{
  "vocab_size": 16384,
  "norm": "layernorm",
  "rope_base": 10000.0,
  "bias": "none",
  "init_std_qkv": 0.0244,
  "optimizer": "soap_variant",
  "beta1": 0.95,
  "beta2": 0.98,
  "schedule": "wsd",
  "decay_shape": "sqrt",
  "final_lr_fraction": 0.0,
  "batch_tokens": 262144,
  "doc_mask": true
}
Each number is 500 + 50 x the weight over its row's rms, rounded and kept within 0 to 999. Layers, rows and columns count from 0. Numbers have three digits each. The size before them is the row's rms in percent of the matrix's.

# layer 5 attention value, 384x384, rms 0.122, rows 43-127, columns 224-255
100:576507580560498557660493517518514478410455450434465551534517491466537498476505456488511540579552
102:437476538482461480548468448481448527571512627626531546625649500501370518455536515508519468555488
095:583485412507490454515480528415483553545534435476474472418505439483475464487467551461514527510548
110:560556553402498552520457457573548526480393520508479443469571458525486491565517496580487509514523
108:676512543528532504458470411476479431543461468558406484460417482427516481435429498498452525467563
105:490538504506397460456491576492506527560476536507522507530424488499446483562584486479508438458580
099:541456521504508532393466525604522407474494551415514522444488508473537434485440536508458494505579
101:380507471448531498531483516409501530517484508544400517519471580619532534480481504436501468478512
094:542486388486555503614550535556484478476469494468579385514516456455508504449528429599501535486452
103:497495608543492501429412461476511503506423450402407433461452549521571439455550478526488526471518
097:465564513543480474466467528522608553460622480507447451452470508475513444511492582439526553491405
102:455498539521474508376380597517501464513521563471495402504471436530523495486475493544609551541485
104:517406508589555532482416493480531415496565441517394451499527569537409541548456534508520585416504
095:483476572540507490560448523546602427611459501505534432473544511556609508518582503535469378462502
101:527379456535513461441542488423471452440453488480442497531454502489444506459474516525561472471337
104:551574482537482461505466461463485438527565464478463465475579589499479491530431508513523516467573
089:480436479523486578455415545596484476611514419481450451488457527539403516464490570570414466543456
103:443453471486461519482490588503481458359548560591432481569496612595526518478491542483494494487461
102:417487500526432490427480550510540457496535424538495490485460539552487444393454612561569523599626
101:474468503482549478491492491555539526470477451474505521528528408555516478434492493536559563500443
098:488429516524513512536422492593592560500503510507598384462495468517485474585422431424490451531488
088:443435511526523543450522542517522534438590440477431525554572558448450426538569513446473547555422
085:506451551421527484490406441546526469480426508525477335546488578417485545543485491506577526481436
086:434519506480515377601516462491570476461453570485515430566592442496533582487527525538394451458500
089:480527435451588548530575549496543497568437442458536552439437372490485389556487530437527648509538
097:471471572508503515479547474415524483490519397450603582565547472485446556506523484568429463528573
097:471370436489497497578512502518569629497547450507506522535452457480484466477558463538457469577498
094:501546429489539575600418554486524485504451476474487462484575385433447491392451562529500380508519
088:526533547488438444457378503555447501529589503525513475659472441601556530456516489565427475490509
087:461504510515502468402488467555475515534446487499550542546484447511477592450518493434531508430499
088:469541561541560400456465492491466551444493555476473442520497451491478585541523455492533484456490
099:481447464498502496544602497475474520428544462518510507617501508481492439492415412481451515467529
089:468508333454532448614576529501530484538510484509396506440473576511559524472551501506443442520527
090:456389551550407506529600471635631517497478445470488572507429507519474465634584535486507521577458
091:508595521414521539512428538543468460441503487535442470543456488466520543486602482473534554511485
096:472491515488638536524480454532500557463537499425343486535511513494475491485488410462531534449562
084:577557565541498477526495465491532562493493539428556599492510483566440488486468501493454577492500
089:455491548462556533518500522503380521548508538516471482416440477573469424548486622561560503511500
095:436498447507437487539505487484491451539516558527467559461538476472553463575526497460420511449547
086:497443569502583487455422525470511532418536492455519424569491538513507452437603444383516476414485
091:468493461480535426518562512484464458485476512540584492476517473536501530530570510512547527458594
085:526448474416515512457606528480444468493576585435463444521585464419548495460454399442484529559514
086:438539497545456527498521518487507477548580436559556514467515522478542473433505529513493504535545
088:576450456526408525485497473480464531524461559464526533504510525541513473499514544454460513528505
084:495525508562539524513504441501531500437479563434500418547590554463572596497502409469519531484549
089:454472507509471551453473542476475504569453481483525553536519535451449534528480530520491463482555
090:490582591453456439487452599454443557514428416483516442372555458499428520407482508496458556552422
087:459452502492468534605411482477528430587524422499466554563394482424536502508479570574534517460417
087:603457508417515593398511519405484469606442501457450510504544527612504488441401474468484505567445
082:427501510480465472488533488501485521470461447509635511514523479545405494499574599534446498506549
087:470519558562476477563561520397450455527435491484448463505524544481486487438624400488561509535461
099:572610491539507513414424500502523530557483555467428496448497512527493487514536543551436570537450
085:455470499519498546475445567573509566524499501558512541519452453423558449530535508522542466452455
086:508484487513560448513568573567644674495494455523514539407507528537445529546413462480499468461482
092:469494492411455553508532420474475549647485523552517549481513528558448501435386436508504418530394
091:496538384376500470521446584586461474490466586456507586485550551539529391534478530492520532557523
081:457490567474531501470486445551492527576519549535455497423541606485462532511498508510511488493585
087:515474432491494501472504569433516531548556505471499414530564525521530463372395456434461441449615
086:464569409493522498475565479526485519507459458497502487503448547513518476547480506564457539539518
085:542500518472463507425523530559385586489486564484579556548571553552428477461482516551476566564464
082:581464495576538527531526591473535546529530526555557474424466473500561520409423526453508547518547
084:506464504590487418500558496570454386446487525519518503501493603390526541510516426559523551543495
091:484548434393500472430426578429523422537540504509399483651466595464519518453485449544460507432534
091:551516501501542518443534468444520484468440499463540482444479552549529508517454428504486478621522
089:496557604528494454456564440444442511529525572430473463511439475482566427407456437498440527574521
088:590455400503549495593464522405477545533498502467531479469556487423447476465418589473439538472590
079:486432459612530484532543433459502503524499544460393447438472539407541507442494472513539489459544
096:506504525473519433597483488494501570511505454530586482537435595520478377376540513451487472525564
088:563489469423482513484436600507556492490470594503481600494465528423522426426545515417532517527510
086:474587438523466435470535522593483562555500555384471556514497505406567487505473537502449423517515
084:478580508563521455443440439498452574468580466440574521442551481468459489567584504435467480449436
085:413523490544429530581523406558435458483448452424573534497515481510495534443571513447518458530473
087:440505532544445511496537552434397419496530596448573499435509502474534464580486559521511501463517
086:533539478441410540674541457599459490445491550519501513504628528531558515556463482528400466589555
083:561418482459449506537549514509492494486505551481553503508472562434546409447561515443463578476515
082:570522484487435581510469542594495585531569459537572564477543401503496495543463478557510583473553
095:491598528508548438483465592432431464469493471490462503542488545450509430519486425519514546480439
093:483508434551491465519456525512487421515513585433501481582530535469483540518495414448520459557454
097:542522493558546481468517453458440497553455560548552449540500486461533463541527544552462473604419
085:487404492465488591507486491535596503488413497530474472487452594407599520543559484584553520488509
091:480542543571543512538513506518570530428422533505403493565489485562519597559613490468514513479466
088:482606498547446471451570473509492421573536518448533527469511457536441477444491550533549473449425
088:487524459557527596519592581437475487471534522539491502534543511502530563501404462474514548419560
088:539540559526518531551454424569519556531500504530479414540415489540428517552474455438514480486520
085:525488496477485519472511546533562428527528448573435496425435539464468520469569476514451423572505
# layer 5 attention output (transposed), 384x384, rms 0.117, rows 43-127, columns 224-255
100:502547519548505430569605353439538484509474533460531515417531458512448404605479394482460604516496
099:537507508479515486456459537550519460514602451476506596455488543595549480451560529588555473458522
100:617539448506504513464553523557416464466504532524536471543469564555437518482503482538564446502430
102:418440557524543460522461569542575516568553528516466483447497530474464437436524566517559430582553
103:474499555557603559475479477424577507558473442506551488574540499590507496470571520502540504459498
102:520471479603507442503527572504505566401452439504468344410487569519534425474574541553433475569548
102:461513434620543540555513453462440448500574506520478416491556480555584469453532484561511443520508
097:458400526522555544508497490542491506478592499537504490443501402545403557569408470505522575541506
098:517462549452437500444515507589662520486445454438578619475539443537511489373468441572495496459559
105:501606486517537572431519400431496491497447499505479438413520487497545513492472571531538538584550
100:527541506499509415576594455572472459459575505508481431528474553498619557449476499492538466489482
102:469531500512481495446539600348459525487517481509441353499507480561487494494509467510506393461537
102:563496586561517444416516516466512443507559579488498492490442530535628560489513500441488539544492
099:523561477492491500454459608539509513490538516553505478579396487541507500505475578444443505422450
101:535551421414468527488521515381463495452531477521421375523484569476564455579453510529487482539537
106:463541561525505591410458493445487511531478520537507491467451533494543506480522535529548498429450
089:572496488560494519612489568527488416476582504529474484534503452456510509466501530466568484481457
106:368494511491515592461539567480557544504552557454576526497496460588555523516447479473562417548467
100:489553432481434534544449463467478455551597598472608474407495509511527515534528455527608403566466
103:552541492492537445422591528550561508516536520541469464448453523517608466432428434546422595582529
098:530551539517438566438487419484461532558567514496465573447480475524432506465550440557456488552529
094:529519538509511503512490568391512617419547513508503492472543557539459590432448514496479435467498
091:507432461505477479512595541569530431550496481543498504442426470510497479557565429446478513440510
092:562572485571412549458483516476537489488432407392585486625517584477580551566616520410465451518463
091:498448540455455459398467552545440419403585569487454511451481548466477580463436476473487553503465
098:587493469465495536503468468517531506533531497494450445510504455537547391508543465481563563474569
101:485387575433560537442538424463471508495487439496452443504488559505559525573500556525563501496489
096:522463451500469547337594501636511553599401593515486500491536457520497522484524551592545495541546
094:580476506545634472449543487553515557494494499486543505510479552555395540474476468520419486528420
091:579547428506464462483533498556472433501514467545372419539369496554530430440464534537528413421559
090:430483533506479426469404481441427391502470474512490560535490498629488441424517495391446485464613
096:503475462598463465427509546502432502519482509521547471517509567589468505512469396516436510529452
092:536424566536455479481406529517487648415515588581571508535459456543461500487450506585436497541563
090:411491459558521623389441498478426538550526537526497518536539462497556517473511489495538472643516
095:475546487507364458492546495497504561502524636462569519522583515439532526505433482491503529477519
095:499482474525503521437493494492541453618563573562523484421485485526528490445460545476539462481543
088:470467534539550493502446462441632468482532494491535444506416503469606592523544428515473500518404
090:553483545437610449558511477477479484542515521448466507536457437507450502500486535485440558498516
098:529507541533439451381572499543505497451538469469566542524455536562536450526565459449507411542593
091:421454443411508544485418419406485446528455552494448588531494457540541496483531548443470464530513
099:553454539532519481527450511411483512462536414452502564583476514520554535425491507498453515538416
088:462541556476482463560547491490482485521424421528577466546418437538552467503522542491458487521472
093:392541479397529545511529537406576616475496544492437514522555466467573539497550532461574557577458
096:449509529569496526481561477548571511512549493530559521487538539458454475510467543407421500530450
088:482550382456450518615448462462519432560569472470499381516510550564560430550479460471517402585495
099:445462513455594410414470516552475560536628545495470524433458551421475549478532460541427544445452
090:485486547470530488445448495477468521563508548474482444544532513510497491521526477426595537436503
092:525479533505516430512461462524553472432551570485504564473493510535451470467420399526483502484493
090:499457554532497440516496548467555463564510489511510497556467471477450501547444513537591449465442
090:540488472456512626486487491567599485510540570546426401452396470567558454473482400424497491501528
092:460475439645482401524489517475467414524495541467543515496515562560539573448416548500512504394536
100:517470443552402538479525538513529529441449541513512525407616455456533476525557518475524527486540
089:562471577571535482458593531430564388500489525487389489444562514492474443515579489518514559448520
091:520490453455488465530506460515419452514452426496456545579411553470597380479555524503580492456474
095:524544510505427520457468502564528428514408559538438566570456421510533495484543515511476518484548
097:508533444509547546391530533566508526511540478520488487437554509472430567549520518573514463618544
085:486471452468558589532517445534433483443534516411494496556409519502513423425447438419491532525423
091:422507500540515475487580484511529464564509403497575463516482500476515570516546531563396505584496
090:430473532424513464548433440580515393437496495492534512427500529432429441491509451485552522629540
088:507535445504512553478459487570486525514493512472421538553551498454526406606515560536488455546580
086:428467522530574540467471439546487537553545474516469543514507475471449533607482524524508541425525
089:457545492516486581538466520433501573477379570554473527441554530526551494454432519424453512500494
095:517522534536481510551503440484492465565571417437476448465483417523517524475540460588552535525568
091:556434479443513542481475447545430521514493478535524410509469462487475475470458486442558478468579
091:468512541442504544514518556505541569482542511562414468492600568513507518458493483485500527383509
095:478490531594564427560542534551540500564496481487446585502395508530555530523491527506591489542481
084:478456562539529490494442615449507515457502526524429539475496531472579607565457575518421450440414
099:497460502462549483418435462513485580556414518471358561452589403478499579464519543516475527416468
089:542450444557509438514426511483481603454490584461477545421511499457486484494514589558523514441492
095:433537464448631554438456469505510397494450464577549447509510494512596530493480522480443427515583
091:502461455464489584505460506503527495531454441579540448511545517503433471485517491528424444470544
086:530530570552543520453534460472534458559479587532453431520530498479582482441519525458585443492529
090:576518587531595536525507510600413546487588500456511424620508455466431529422420440556565484540491
093:527565578528586530460383494493452503467380508417446523537452525476405423569565457535504417507551
087:526527461512529467484569492473496526417537540481426507580547460438517602552469602536542499498513
091:463520456518525438498556417456471402542472542461420454469481568477453504502494421521497487460478
098:504478476423542534532566468611526458533459580493470521430546488547454475458561461542476451461540
100:477587529434463439440442501572520489401449353539539534476517544490584465509421550414579468511481
096:517526487547592488532493480520534509431598517422409531553546541492469511501444395470530489395545
089:551452521477455460530482532469460547503463496480421490482482379513464428448413488457479452398570
096:419650435555364412498484462510490527553477438425613571459527472573540507446519533433552574435507
091:489494544422480466493446476537526466401558501465535499556604487473410524511436542527589625523393
093:487525482488521500421490470370471507438537517460479410500487476512457494439489444536453452549489
093:581461522460441459425476455553438499527480390421466513456489455539516563498537440468478515425420
089:563491589525501488662522485539492538546475506447421413449482522432593475587448479447501595513623
# layer 5 attention query, 384x384, rms 0.0951, rows 64-184, columns 224-255
080:462565545472572487561430576548409560579564496522501417538513525428536508592594498496539471497645
082:557498484428479460514444421506540546543525440521513560500470571497482557532576509556396480502478
087:501550519502487457552587536473573525443498578576453567457476443438511506446565504539512499447479
083:468557542464435509539479473564432439429471540483496531527490410473527544558565469510478472470587
082:478505484530490515492547491454489541521427377555533478496431548474514497558546573528465530502523
086:487626521533507488447520503495460580582495520522499511485481422538548506502471471513658483511551
098:451451455528468509493442373372481463461515455513519445472478566381509516559527514365585624489513
080:473455519461482520438537515506445530484460390520546481569500500426455511556467539443545476487465
084:518555426431413552443514470432530581575517489462526548492551470614468540451471427560534493537486
100:419501525476533464583521509470449487514549620553580501497542514514507471491445478490545439516410
097:515533450478443524581514598615542577358431535495447538460513524499565512471471588614590429497530
096:491623517560529503534508531562559502459508458461466553454470503515498442486444538509540480475564
088:534480406447423588570564470479473560435570519443531631545547486540509502536457511535506545440490
106:340428584549590477470508500510443528565546531514570492522516496507490427523417517492565426536445
089:529459462515508439535423514451555502575511516450469484417502488556442580402485436454560408533528
104:529534534496508564506450513445498477512485477379521581558531559535507554557545483451390587554488
104:508554442433465479486577459456483444532508545497499534532593462484520450516437546472407449513573
100:478522594512510528515436514488499470526572538481574607426454508467486535593509533504520503476406
110:505538477510415444489517530597487508468586402472555577529478474504500485530438556504517584487435
093:466476442526559481532554524555475479442445602438511492487546404542397496574443501516602434494416
097:473450531493537546526527435566472580552558455563514531560498570499523382510595597524455464538533
118:575492534544487486526438461525470433501496425443486505556492453557480555477425535512543550517511
111:496477576457567485439484434460474584432441498446573503540512449540512532397423487473443538474541
116:507437474528456357482403567477527484638524473571514476476484447490454554488589443501608500500589
108:493440451578580529502465493480510458537442479465479482569442474570593572485413505492435596522626
111:537408549509526554561435446502471490477453475429425592479511455434477509579513471503498577476505
114:416504555475435487603490544402511551398480473528540582518478562511547430484435514538409437619538
104:537522498491477548497418550457529502433589543487436502432487506510525560426545516489523523411576
099:417493437582539562496534541453476417463474516583475497488559495578555468495525521437494544460601
113:503443519533527499530438462455503483450558476506442534487455556572434459508425511455530575483432
106:479492540656545498444449481629519433454478454627472495453537511536543535498514458515561576536462
105:668465560531536461516475480450533440510615564513452444406457515517452475565549501504513449517523
110:467547589531530475515450600453450501476518522427377485378611460425415523434504449487557551462494
113:458474470486524565490435476599436522412505466575536540473610542556526590539517498542461523540533
110:448557454482560449553528518562510420564514566437585505480488516463423509490578437550544518464597
108:459474513431533487557468568494528449451470498528525463450446582615519604498525575467447531530474
111:502534463489474503567583531581550495495519573495583532553507489535536453578506488553436379567577
104:532530510498570510507495495407500543514470568468457493519435478480528578496535440522491456469395
113:356579544376474429490436475460468432512422569512513503464515553470514516511451424472503484546634
119:482576499526388419462488515507508516551473520496477530581458549514453543593490441549509511567487
110:499454437509500479422502540480411439372573542502497504458523488587447557578520405573570508471484
115:470493543480627416499474446385513466540548492509391490486474502527515547502475554581391557425578
111:478468505521524473412472538527438493490441550507484530485424540480499435513516441529534429552574
118:522460523387566381382490464539538544453597422482512521439457446499439528488459528452578536447535
112:491518491533470545558476519510579407413456405503532499538627509436517437591455478515511486515539
108:534538474433526444468471525550537527462505526523566564485544511500431554544455462442586473459539
109:573468523551452488589516453527451496456451477581533568563456511628558432582483524428552458479450
106:536552551517488463456442576439512513468484402486487464443496556593505486556477479431530443455510
109:505470490502508459519432516534476514546446526441536476472466473547499509569522429463475441478469
114:509508522510560483514583440572440549533585468451501500527420489519522429498508467461481566462561
107:429451497435466492528408522517468537398540489485597597590430527434540449466508365455545541527504
109:456452417509407448513526501469518507487540537407505450442459493524534461521509482399496543589474
101:552572463439500468410455477602513441577395489565393426502415529454436360586574548438494513456514
106:556469582503486491478479441524581494527486411543592442538617539569516417534526568464567510529559
103:369529534485465519542450441503489522568568490444507520495560424489584425434444589452432559503406
102:425435488507526514586484532483493535448526495524521471474511552573511516469481643484475558426477
106:431425492428464462593401510492400457490464578606538471505463524523462452532512461521563457509474
111:487511563468482492454505487518599487535498556411470341450503584463348481538473447562452484431533
109:505530383462500498579555535537510556459481541470488390496585549552504524503524493412528494507497
107:450555472504535381553605417464535527534448536511517558480468522514482427609496419543514521515448
109:498548533533512512468472505495456453574448398447516438490551415538500481517549496409503549486511
108:551549479413502445502514436602506444475500532520479543539518458549552498494586507484484527407536
107:520533447530448510530520567486485519567485567510528561540546586468539523583465513504503538422486
101:495447397434492421552483486498461524453552499473482507473562541569521577386417441495439573553412
053:519499397480593421506521403471465495500516512448518498527449510442473435525543516446388484425535
043:490473515443487543490478541540508468479476474477541578501578508424513575469559455529529597508548
042:566542496450544506506504532525484430336467410479440542423473482457512448499434603466461489403375
062:521473494554603416568539460422550533511469467481461519496476468464472479557485515463403480480471
051:436474478484520438550525423415518556572463491435421562513545464479519444508489445471523456514512
064:377494509428364568457474523540488462580621499499566450459470501500477559519493425536581550584552
063:545511425589531396560491444403553484518453515478497581459594391498506438493532494438447464491553
060:469461483427384587501538437458462476536568582567562484482520515538481547511527388524573507531467
076:516547536618513468565472459440517455504394482505524476499521446491515473463524494430496481527539
063:477471466415402592570543472512449509532570534547485495549514511522496550539495403492537503512493
074:503517558632613393485378515482560485466358435476538449495511470508569430477483564482456448452488
071:544512490554470472552516491484543453474404518502500476484579354459540439537510495414510438513519
067:476497530456514563467430432474485403567517534508498579583427528537501555433544412458493585477509
089:447481566456557541507502551521461480485495457558422513548356550456502472559450528533496509462419
083:486473488417550513511576524554469575437558457522459525597442593424475519543432501546488494433478
079:525504489575460449496474570583540531428383493370541404455567471456489495477476489491459388466471
078:466448505551507471463413527612581459488500526404602521512401463476505526599415533475538503487404
097:495463494508474528531579507464503463541532503535467470338501412571485526489451508481536455557558
088:515526481487491395517532411443518512527468466487461501411514474523549546381468556461484463538606
108:497517526429521541470442448539487480447565489555493587569417562389517423477466570454450576530505
101:488455487513462480485486562595468533476544506407535499604473596516531537543502473551461525458439
097:465410466482474415512510477610549457486435469429559522510475451514533576527466552508468622473564
110:600499432513538480471474491513440519494503492533530562468491481499508483387572513497487425488537
118:431461462535548538480311520491476434661472455541505519492427521517579523495533502494522459484511
119:431530502488509540409508594517473568414473464462499579465520412530445453486500506484504480498493
111:559437491505512514508518498489596436475572559491424561457510440566562538537373537462594527527423
121:539464447484483495511465497428499530580462534517508441486507473482482558446425475474613409447477
120:546489471512545536448504468473578591523439569404483558673463499481543514439518494507519436505437
122:485543511510524416435511510428505459602486614532379590530500459445517566474458578467472546562471
119:422545476457536435495474504521490513497503521448608474471482544504424553492467525515504510482493
125:481580601442483528489461522489478512510579555557473354494533502551340496529557501463527588462586
118:505581465479509613465338471473504603486441394564493469539593477504569486521492567479312501532371
119:524486522538578514480557575591578530447516486559452479537533490413486591467600537502415445440485
120:558485510525520457552524479376499494546463554430510557503541513374480514475485516527513380593442
121:493516561529496458431555459484446526553446465577490543479532478560537592496469548455436528485533
118:520535533517507375529459571500416455500440447526561556496462493547534473501519426460484529471511
127:523477467460466487473554525544481577571506551532549520589494490494444530573486456463542542548476
121:617544519493499449458514561511569504447414489470509513474410519468343496519501508466484456497473
120:455504570429541459507564365536492573504460499473566501533507536520437528470483542560521507469440
114:529502571539519506470503500514598546522502526498552577532450515501448469495477566541450464558464
121:561505535559516534508472572483532530444427492462487494540567430526587518481486525452496472535516
118:463498474476426491431457535574490456437465475522492520518492494470498496506456523469524445573548
114:463479536507533509424548441467503445468493561607533483470539496463521490544510512483532534492518
119:470466479497604467541379489414532555585486537566560479568541481430491454454515477541497531473463
121:553458531474628475395357515446381455585495574466484455451554553447536441516502526492565410498434
122:427473501584516556490551523480488495536436534569444436512489583510448473519508524501509476406496
117:546449536465501487486530487406505503483440431428466444420564486433429484431497530481489515451397
121:448532519471480541500476525540510546521540525353451472417412535413591432463552469434524449496591
123:500525622497512465421445570559472471484420477568445478495516611428456524496531533486519521673430
115:521521545466611530438550483515546527522444492513491566570483529501597584403404558584633550512500
121:553500495481471588571527488598462426500406511459429477527446555531488465396571518489421563466460
120:438586509532453496489494485423631504443453605496505538602550477520575574567543526580549546570509
120:415475530445512490571463395496594414478481496562484525552510544493517506594463453478537470554476
121:589512567516510443538502433528416412477534516544513534485494463497534507473525486604463458489512
120:533508431541577464502520490503488525537419503476500503555571503523498583564520501509536531416460
126:510481522446555425480486562442509484534538519470507428387558560589535518487484479498545526532474
117:555484409463543572502477532480505509473589517517425486523445496504470529521468531503529508542521
# layer 5 attention key, 384x384, rms 0.0951, rows 64-183, columns 224-255
080:507367538489562525460543475533591498527413446457511472472508500524537470473528579484490507418475
078:395545489569603481583484517542518543527413570470469351507547458495509472374487546473532510447468
080:431472399475565448487518476526565497608517557439556463516458572500488482557575513521510522647422
071:434368475524482502555522500435551560485505532434606600466422512486481419521447536458555501449431
084:557552440458575497609455528520589503425566508457499510498478503505466566440487560427526536459437
089:378491507561567594522555502437510446556515487522469612539426557496425483491561541508428571613454
082:468474503500496495534455537386544406422494515531516527559512558566485526448442461555527468452475
098:434479503558599477443515489450463457470443565544491423496490475484544525526499510518451503582480
079:600507443564531469509604465613391522609521490521442512446413400445543481513579490531449477440547
100:498482573546474508451514484690513591407482577410506440536458408590505478511472527585505485426570
085:488517548506508538500483462472526494541503409408429497428443459525483455533528465543420472490437
095:570543514534478594485585566519501523525571498524483611552531521505576527436450458534468513509457
083:525452530478491521421463516587491352522436556439443581469518475515553611515555493534488503502562
090:481565566412425417630429546502556559474497536425558451490455557522515431515393526481581516464567
084:629456446540451490534488485466456514509521505556502516465458520541538484415449479525566485508447
096:564516444581533449510560552478473434495500480563451536466577462617418588444461519481535442496545
087:420521487472485535502465566596514596431459544528467478418544459512512572538532436510533420564455
098:526465455456512469386523437456466406565428555564449460563511490431524550507357505434474505444542
095:488481484494410423538496510557421470479512421423497590498453497440500491520410448521514447539520
097:499504523412465523543453545487509453454493481462516571567550554369531473483465466473465554494485
115:500459483462525514471524487466483508492486494469519527454506433475485515521548531514477463513476
087:564550483394502564512508481598511567371584437479510428529525467463606355537536510503393542527443
110:552514558394515502481488420547556540530483513510447573524457552481493484463489525559512487572491
113:550449532502526464434539454520487440442564525553462476445498470513513594453470474506499452509525
104:419447528478535498524446489558572528579473500492474460450357528574484576411551500577484535557446
108:453467454526521430453513544461514538577528461426536542661464461579537517567475492473523589556502
116:554460487467554529592464553443517577453470519481528525523465595482516508488386511499514484515428
100:514499467559516527404456451489467564498552491399475486523536529551462366625490462515467503504463
106:464464518610619476493617520468491550517508507484461489455435428461522444499474472475486560430477
100:473526490492435486644476562474471519524429545536502573522554439505483472431553558403497505532481
107:489400484530415508463464536525572541569458470533515458522517530502554561441511495516541548479516
108:628464481524514476483530450500540510360508531547520454453492507482545487543487528406471468552544
113:530570550547503447495560496437545466538453419439407476562570433493454510459417391424467492467472
112:446369400456564399466513523415497417382522532512569447500571471483584516444430538477482622541536
106:451592482577420512587530494511531523464506511470500474501557437456504515523506567503518509488586
108:474530463415438474554478483464525533487530481511481516445565508497441459487536448485518483408480
116:418443493433483547510561553391574426513471448559526564489468539481577435531561510516412549495559
104:550444506489525582521414486474464485496521569477530469443533490449498475489462463467545457542493
112:485475561457516463516481463461549476434465601515414476492539534540465467570473500509523556529541
104:416543532437461377529440528488541541496509389481480440466450424508507534572456575570558463528466
106:403571495541496473532482520478536433484518533495565499456589423457455529516498507474491488494496
105:505485419614551427496554399467432466538504489513420598498464497518463553452447524477451457505549
109:507502422405464478562453542527501496446411571529412516494513570468535431387455412476484492555675
108:575542537495432416441541477481581517436473545492457613553554419502446615402508504583487499490461
110:501428456491465468409454516455533469484469486442437509474525550460517453523491407508485565483427
105:468496558448445456471498573500580469549506483429452413522526539507438494561535513523513621443539
105:529396502506467467400530426542477524561445554506442522537429559669596453483504632506432463498552
100:564536499484456388423502495425490586491547528515526568461502481570491453446454491445502455442499
105:475511570439422521437567526520516555394508482485499474465504495614537445529480529448489471578567
111:554524576409462631482525486490557550432488485463483563542547477536465536448491535560583497519492
105:550481431412464451584440498508494486519457575604468554481477540530447480497489437427610497528484
107:604514408467421469515552532418516534533531580457450484437420501499531448478354559415419593534551
108:481576554505464456525470550622500478517472454502476577405481516481490519586539467422444509477480
105:560495523488553423521378458473558549532439408557491494504475524476477483493459481528543517491565
107:474502485528525504513440507437521521525494566547408444598546449563461529587537460420541604523421
104:410529563576507481541527473478518477465487470513498556575535520531436444496540518485462516443493
108:473490559507594552508481491509481533500397527603384490513483506516523404542527524505470494470509
108:600586474575457499507614494515507491537509518453524450447565516526480550571482462500527520584598
110:536481564488439467508439465491466557538502505507489428481530599567560471489488459533580456404472
104:509541528517521450535411427500476569515507456536530522455431479505454594506519520517514529561492
108:499505542466526456489511534578519472516584423518402398490516432535417539514449489549442482503469
106:518454448565452507550541504447429507462430554565489469500531506547580541517508626527483433439573
102:560574545571515510489579591481560541580457591514553545504493481450541548543470458514489452520465
097:471598469517525528568511502436461528434516470585480460564550496454500564461450536430488535566474
045:564466528488493557479468532446464452477581473552522529499575501583550547451499475492567586397533
045:442561511542584448466514463507521506544568568527531508517561526510518460579509496439550417448506
047:496402459549488469481481504540585497508549473600516437447530473474529608447488463541529569478529
051:458498462533434572520468535478598504523564500506581569569529504537463530520466522520633626468498
049:504543596447548562491485515428469543485492511514471617612439526515509518527563584423506497494452
060:570503460542574490420584435482465436402479459530479486409524512474553446462561487486435490541541
054:487515532456564547532382465435477601502456477611400547610443506481531505486518533419505486483495
054:576541437486597439510520435546461528549538490479435490389466483447539496407422465465424504575479
075:505537484429552506486493441432532561540550542453457576552450495449513559497521550430393537518496
054:519510493473528494440563505541554471508576466454597377376537468398539517466531518537519507550547
069:454566528429520480470371480412513529525552472580442584577447531447480539492555497379473523514499
064:436541515385651460501498431519505582572613477536459569502515470435540503436518485500541511563501
067:503495445515423490473520467539467568459488455487628551480535476477458514523467532533587475493522
067:506540558574446499580519618529461532457449420520438479524533470521531531522559574447445464473467
062:491585532562401515518443582436550485463452457503509516414417554530518515497476572475405542452534
074:447537488456602512467456428441529577573555535605454591595507471462495488453581429454525471474523
076:453568464549517439533521487543454605636547504530553494533532460496519504511554493554498495458525
087:526393514543549462442525472573455372478475554491429386521541517510507456494511470490476565526470
078:471455529560488481437516507577475489540537578488513476586528540499472459541515507545515508516480
103:552437555511450440516480528477457364474448541478492473450446570561495489455414486510443535458396
099:533493496486449597482570573460473507525509513507575560525439515476392582554525535511510366531501
118:480445504441529544497478597496495515556520484521539492461513424552588596555540510512457544491459
119:564561531451545513554568496499545531382494505491487491511522542474516545500470553455463467573542
126:488528540626560488577442523512440490594453481520505538513492470505455523510483492434595459481420
122:431496577527503517440532438530507572493564473464468446547471581498434469459525517494491435542529
133:394476563523510529461525485511520491493589536528525422528487516427556472496487566487557503460429
139:480543478426567539478524576486501377435487495462470548546420471454410479488500489500390438486470
132:602493405511518551537469510469567538404554554446508458588491467522616528467624519445601486509523
134:557462526505551406512583515438509386541563615560470479525478419487576587472469603475477474561552
140:421588534462567530575474577487499515495452442516521501523489509473507502510513517409526437462475
134:573541473549596496543386523411489455441471473488514542433500485532483415450611437497477518501504
134:518545574443424603417436516512530475443524491442540477480548563426523451551603522492420444519454
138:560645506565555490454427527556528489456567580461435531555413493464532542525526510524461477428544
131:488536509528510553511504502436461528457425525443504564476529554437521538511441519596585453494429
133:436459510522503430425548464482474536537579507482513525468548514486424506464584503520457488435387
136:509484498530478435476546561449515394456443444577486544475577454512496563504483511456462502385510
137:421548418514476537507485555530549539467449516546476513561527497507398492484478536430447543509513
142:486544534437566479366512539470544524491445454431481450460434523524486511545561494508520397413471
136:488430546436483557502563341509464529538473522457608462425486452499538458510527465560496502517499
139:400514530520554537453430562515514531548472501444471535467469507516509532522508540509512552616591
135:524584436449568532461588553511500433456442450480569522480434450478511485483497497467506479524536
132:537376546451488582430440445509523533549497520452661439510473494397512546516511520549523576565503
134:466472471544541469471561462556461448533477482577514449530593538432505595528454455506529530534540
136:536510522398484496478466494483481512619484459523546449409430460523502675378540453539552500550516
136:571514549556427446458569556512451440544501419555493490444477567477570552465596412530544469484601
134:521465526472468429580511508378558594458531490643461503527513591547506406489527500584466465488462
138:501460506544519434526458447608543504542453416421476467461483490473520490511565464507440509598436
131:444508525452509463483500442523472504479410572437528465485479481508564515526553522538489473359512
134:560574533491502420539544430485415657593534456527435523510437543477432468493469462511491521528521
132:557554552527581485533554529484524548463436510468562529525504526504475526469465518582415436498530
137:408483474524455467551627472449539440461484536370417472668517529517473436448481592555587555535469
140:509541483523477424457500506463498449441508546531558543514529463561445514524560574516516551539506
131:385435566449538552596489502480475507477464534519482518546574465510494488494497450478581509560441
142:496485549490567456582489447552520476616530403451522555513550475551455577485589564543524461530480
140:459450427508546374522417478568472549545426450494520513558605527480452474515517453565577487438556
128:443567476532583463511522534545451401421416552450594535496503543511435522450520513493572469453524